From a checkpoint of a small transformer trained on Wikipedia: 10 layers.
Each number is 128 + 24 x the weight over the matrix's rms, rounded and kept within 0 to 255. Layers, rows and columns count from 0. Numbers have three digits each.

# q: layer 5 attention query, 128x160, rms 0.0973, rows 0-63, columns 128-159
# k: layer 5 attention key, 128x160, rms 0.0894, rows 0-63, columns 128-159
# v: layer 5 attention value, 128x160, rms 0.106, rows 0-19, columns 128-159
# o: layer 5 attention output (transposed), 128x160, rms 0.0925, rows 0-19, columns 128-159
q0:116082124142133175067100106125119090146116097120127151109159162137104112093118148126130122150106
k0:143115114131124158132120138125129124152132116109126139123149121141108147166141126152098138132132
q1:143125166133170159160139146154189098124168115114089110135128093214154131158116083123104121137144
k1:140080139117123072127117131107102156140140106093153116125148149183120138136095138122100122164143
q2:123130119118089163113141124102128171124100166127110154130104139132091121126158107152110120108112
k2:128152127154150127160157102155129131126100171128098098150103129130163125102121118134176130122128
q3:142125114147141077138159097148134099092187151119108144184154120116160107123133155115086148130162
k3:148121136129134134104099150122107135145124090128125149093193113118101140160135114111091120127119
q4:101131151140179120118103136113106103133139081104161128110149150144176151144121112127106141100136
k4:145098125121129132138093127107127128142105077114140141149154141128125096143129140113150115148155
q5:132102137136126110161141116146134124116135150142103142138127109110075157122183132136076109135102
k5:112139124159124095140148140136134120138115165123107102158088122113135119121134126116133116082112
q6:158091136122115140117139120127162123144165147167108142144126150115122123168148128123152102130155
k6:153116097150111163195114129135108129160145120092142106108150100110101158147120107100159090131121
q7:134068178176155177101138089098111143121146142172105125113159130137103098132142124082143129137083
k7:186091107125104093148097154154126144105119123132111092112175135110151161164176115119111145173112
q8:128092090141110140108117129112135124135149118128143129126135108137116127107140125112128108115104
k8:154119149122148149111112133123150122139111119102135140127141151156120140156114143151118102133143
q9:165137088127106128143133139128139124102125157118097123164119117124113110130156111133090114137150
k9:090163137139123126160125115097162132133125140122123114152123117149114137102095122087111086084129
q10:118141159126163129076123102133108143127127169150119144120129139096109113160139128145133140115137
k10:105104109147136118146147092153112131141127155192145148140095153117163123130140154147100169126100
q11:126096124172093157181176143140164134084185156133087135137081096191135082155162113160073137129134
k11:118127131154127119131121145149155111132171128138160099096168133142116168145131129107064161138117
q12:131127110117147108139141112109168149109181110126123136131107136151151128123116107150116148102162
k12:106126141113152067156147136107125120130152077091112145135140099102081129081101177105185101134116
q13:126128151095113110174149104158120154125150161131104154170126112145120116159161096095079142156147
k13:121154129126121093137150112147105113144132120133134096120152129110129121117129134115143124130134
q14:130133149093124115114105102135104141174099113140127180139105145150077112134075115137171101125141
k14:124136119121146130111129120103107135121088132108125144163061128114162120109124150149174128112131
q15:136140132098178108115121131113132105111126147124101102131157176092113177130148132131123131134141
k15:145090095186092142129088145094185120172109118134122150146103124098182140160114092013105096105113
q16:145143131087092127068108092110143145130145118121115145148119132136119079159113141096181109146156
k16:106149114117128111183155100126093127129115131147133103149099148119122115105126129181171154129135
q17:130140150112163144091109105102122133139107127164149098111095139065117151133137141118121139140109
k17:107125111112121129145159131147140126125119163161105120142071137117154122107130130127158125111138
q18:149090136167113164134152144105161113099208159113093089116144077172170142153173099125121106130129
k18:132131152146124118137121135134144148118148107141125109098173089145086150135128101113077107149115
q19:129123096102155123109126093096109124144094088109172120140098149097118140109090144106160113130113
k19:122146110097136127115149119115129127121114140125088124142097152103161111137122132156204112126166
q20:108151115138098109154156149147142180110115136112128127110132120118144128146136107135120136165086
k20:131144138115141116133143122161125113140137132136115114148114128112155101124125147102157107123125
q21:135133113123098154102098135106079123186109106107154138125136144145147117103122098135139132114112
k21:120115150138112159126110127123127126124125116134156136114166110169088134130139124162113126149128
q22:134132142126140135119096092112143167158088187145188105101155146148128120137131097143178146140114
k22:161138130148117111085175115113117125078155100161075146153101101099137116154135167119127132148124
q23:132138110096140163130120099140109156136089104160179150146111166117109101128091164143143105148107
k23:114148097113150141124170100119118114144134144103109128141106131109144095107119145155197156127137
q24:127113133166087155152112159129130137125162183084139092136122084173154121113158105115107150136145
k24:138152136124102135121132134163108119112143114146127130078182101163089128138133117140083123154153
q25:160125145121104144075095149145124139090119129155084077130124140178158158141153129133083140118115
k25:096118141135111135146098153113148126128123127159123153122189100171072151114122151154082144160108
q26:152106122154104127111094152115169132120128172122103116086106126154144140100163110158126133142145
k26:120163168143111132141131139142148153124158124153119111108165082145092160109104106124080112138130
q27:101098118178122135120160163151122144104158154101110127116124113124139122131130133072088139113125
k27:132122143134121160109121125164147131117138123158135130117168139153114155137120113134069156133117
q28:135127150127114102134117136126112131114115150131111128139132127118104151116167123159104156112134
k28:138148131152122099141126139133136106132111154133103121135120123124174131115105149107125122106135
q29:124154162103111106139124114115112113120099147103129125141131133116118144147126105149138095148128
k29:124137129122150113121151120148104125128113157129129122143090160125167099111135123134166120127127
q30:115158153121149100125127131098133111142122107137106130121144136082157122103116131060189107164178
k30:180098118091114153145094137141109136113125113126136132125147117130128123132100143113130115139153
q31:123121108161122135146161123134125093151130116140149194139149133172104070123117119162123133169119
k31:134126113139138128064130137122136121119140099113156139143129115127134157141141147133034186116111
q32:120155133131166075177144147135127133085121154142127136153153154092087123144144151127097116126135
k32:131161125121115122119139120150125131129112121116089138151117111107187122124121152087119120137114
q33:178156102112135124090100134128149126121188104095103084139112110118157124114142133177112156130163
k33:106117117167077108134093133080151125142142131164163135125160162142110156148120118096087154103110
q34:121128149112119131120106135134110166130114089154168141122122132130102136151109107147119122116088
k34:116156121138145108133162120133129128126099166109092131161107128124141124132123152113162133112124
q35:155109139132122135098135123082144113118165070129122106105141166110141134148127131132115153137094
k35:114110141093134125152138112155186128115153114093092138126149084124124119156116127081130119179119
q36:137147125099149125098107118110126165150116117158117133134114119082134123112144127147156123148135
k36:162136137121130110162084121107124091148129153094116104114166143106181128187111119143189100138141
q37:133151115131139136182150145146148084088153171107127127146138097179176133157150111088088142113180
k37:148122167114123134133090127104104169143166074100130152110197113139086105099122097137120104134154
q38:156111101138128114199191155137149134114192150133090129159101080189140156118130102162100160079138
k38:111114167160120086105106152107156135111132108105148134089160118140098157135129117145083129128107
q39:145122149116097135089115128132131083168121103140109145103139131132121111112113134091189121178126
k39:144096117127128166109114142125106144128127122137164127112136116144099130123120126175076170132138
q40:142118134138141114130153125157111143099130185118126111138133112114115152182142135119115115123120
k40:113138118127148104113146119153132128131128142156123123131106128108171100107144131105147120127114
q41:111122140092135126088112051134129146202063116162125146125104155121091143141096153132210154144139
k41:155135099107138096121155126096111103131126127122143139150064156102115131123140146168168149104108
q42:147101137116159115116065124116131113150198121059119139145169123143156124142134103167067154137186
k42:097145123150119072139158105135116159156107083112104149112140075126087121134122145079096142143123
q43:114094148136133121135118130127150110134159136162106145079114144066147154124136126125121119125108
k43:165144141097137140189126134135095142134136139103124126104143080127085139156114120114146074171160
q44:130108127133127152113126131136130104111155090139099113119124139161179112147101162146137139144153
k44:127107116132130149130107128103139118140139099130135150120151149140108161136112123103096165143145
q45:093118151135133105128175111136107119111110127149132159150107156120116101118102095110112144101119
k45:124145120076158096108149126126129109141134103106134120142116142109172101161123143142170160123123
q46:162148120101112096116109120104088172114130113097150086138131126136144158139109120154122154144132
k46:109132150119119119127122116136096131128115159140121145143129176173155063124106138163180125105153
q47:113114105135125130114136157132118158129177169150103151084133108181104133148140136158109111125132
k47:160129141182110170142110119138135119133151112125167136100161127132122129137123136124048162138145
q48:136155112146120133159094155120136095139161138119120124131114112094128129079146142115104151145123
k48:136118131135098151135118144153138157144146130120141121095167101147091123163139118158114128133137
q49:150094153147074157110097119131131114155129148115123119120118085173133124147128113122154116153131
k49:145123154139128142119106133144119133135141118132149123100165122156088142154131093137090115150151
q50:155114141118135118119120135160101059114162154135108083117164150134127178118186127114152133121146
k50:106115140141108121105110152108156147158142133125142134106150106154140119131122081110084119124099
q51:137143152077112038125145101120136137114171110116121125154126142107139113117101141148113149135168
k51:108147131129138094147150112119081092129114148163114140122124130106143112134156156122144153118076
q52:105115081151127166177153133151161134117149104093138109130122102178174133125123120169112146099125
k52:128132146125134115089134155130160149115148112097148143120145140155100136133126111147095152138140
q53:097113122140138140117154140103110158135131099115119131138133114101128121152116112093151128124124
k53:148124135102153109147131120127128100128107135087128121145097176145170111125131107116204112119148
q54:163128110155074149137092145155125145151155121106144157119177117168085098119153097124098138137073
k54:163146160152096163127100116165127128118119139113129089088186118154097163156141132114099123161164
q55:109147170133171084101141137126098098156107060099119157147132125098121140145117152120175129148152
k55:107100103103169141104143105110162157117113121122129149145088132099163101116147115142140151116107
q56:120107142127138151133144131144149137143139117126083111158097097133155144139162138151177113149164
k56:151092119130131107112147104124158135112168154138148127086142166100099152132127089085144116133121
q57:119094164115100143106143128176121131118125160147109176113132122126081119159123136102143084118139
k57:116154115108154112138147118164128139127116131142138107152071136094161114107132133121130153120119
q58:156123103106099133128111148151148132132101118154121114151119133120104134127147144144119117122132
k58:103151135124108129143120127121173127116130181102134142135120107127112152108110101130133108107098
q59:133154167099123133068074130124093147100070108150174083110158170059114143154149114111152096082104
k59:109115124093126163161132103111161114138103159128118136125124121159156140123099133155187071166127
q60:155127096139103149107131108135149138145112102123109153166119116095118119104123158143135115129107
k60:112170123117149112149117111104144104121105168141118131113120145095114170119130122164142118115091
q61:132107154143131123126134125146105146147161160080128167130161134130092167123124101104113134074127
k61:151146167142109138129104141114136167169066136102121096121158108105160135139120121151122084133088
q62:120166142140127130178173177143151145103131105132116124169117114111153145158111099148107117115122
k62:088133121111153092125158130149149120118129130117115123134091126115154121106135133089167100142112
q63:118134138149126089136140094140142128108117192169097159134117123128103098118133131139131143154175
k63:096140127135170099122138142135122133141135130135108146147076132122161118087110145151128160086092
v0:124100121134121066115094099111123135166145138142163117109133121106105109136123118151163128143153
o0:123114114149131171107120138130137105105123093143131138153129146126131152107141118093128124133131
v1:162166128163126167154157089144131106106119088096092082154122148143135162096159124112129115157130
o1:127113121155157126163113108119126139120138145142136176096117111139128116108110135161091123131158
v2:104072146123126141137072163145168108107163115108187134102078164123161079129185172124098111150126
o2:135110141159130129111132123105131142145115122159092115074101150152129153148097098122133131108137
v3:080170136152132135133112111156097148159142081121119142114161118195119131174160120131123128119153
o3:102098135122138105162112125145149150129071106118142128130136112126125108113123144130167112080095
v4:146166124109095112096146108131113126102136133154118082137138129116061175092094133113123115144122
o4:113155127137122160144122123144132111125159135074110148097146089142167114152159136148090158099139
v5:168176134099104128112143113100124165110136168130116141103132133118090141148111139128129116149140
o5:121105107149156115106122181148167112128171081131127141113117095131124134127177116120130153099146
v6:133143114113094152136072084175088113153156139089094118099094105132110098145149145130092115128139
o6:149102158132122094126153134114149147145109126147093136085141130146151147158141117162147136130154
v7:144130092134171086145104079114129115165112131160139128133110139131117124152136138168121125079122
o7:125135146105118156127112141125130142097154124143100125125072185083146115170125172131125103140200
v8:084118166125147102150111138095159101134141154138180117108126115179128091181082139100096135128111
o8:147122145176140132122140152112195119148120137111095124132123159111144149081122128121125091105123
v9:169155116149156138099143153096124102125149141160098116130101118141088099124130124120155141099137
o9:134109155134104132206110117135115124169101124126114118127135131138156127147159139135137101141153
v10:142127140099144133134140155134090135132135069116129120113124152160103097075158134180111146105127
o10:115113135137158156168137087109113131128108185138092095097136137123124148159125132121149140105154
v11:108201149124128131136118108123088129192112150111108100141109138145116141156146108114139129124149
o11:116106138120124115165153155092157149106100120116149130119139139148120123115123123176125155131134
v12:134148164083131121109092098118167132177115105126132116110118110119129112077125142132152157142132
o12:118154140141136139089101141144130132118131136134090124144141136175103138179125109143119127107133
v13:104104137135168147165131133082124131124159097072110122143177136143166111115186136118152116130152
o13:146149092154128109143117109139096158088106139128130165127086188138119124154103134167105129120088
v14:143094170141139067119133174120129146098109138134132141081143106129170129138140073134121104100116
o14:093132094125114140094150081129138112111132111146115115205156111103115140150112137126140122136146
v15:096105109144105115128140154148122118098178132161172118141138100134113112159142117080084137115116
o15:121145151123099130145138112144097093131094160112138138133119126121158141092128110133152160109129
v16:139104116103125110117127166125152114109133099105114092146138135108104145110153097121130131129116
o16:148169105115139149111155095096104147095116179110126176129101139127133087156122141147143130133147
v17:119117125132105122165115156126129118084130120100161137088156128097157128150137127113100090096094
o17:099132120133093103105125095173103143130110148134134113168099114123113118093117143154158126130120
v18:193122089100132115159171182109096104137139123089108085151130126133126172044185103130130097141089
o18:151130142121147121136130139097131127103136159118153144140109164167129142150081163128144139161163
v19:117174096158126146122093096104161123118123150129110140102118127101104149122108146106124159116108
o19:140105132101122156120139131149135106110123116131070106107127102125126119138157121126145072144101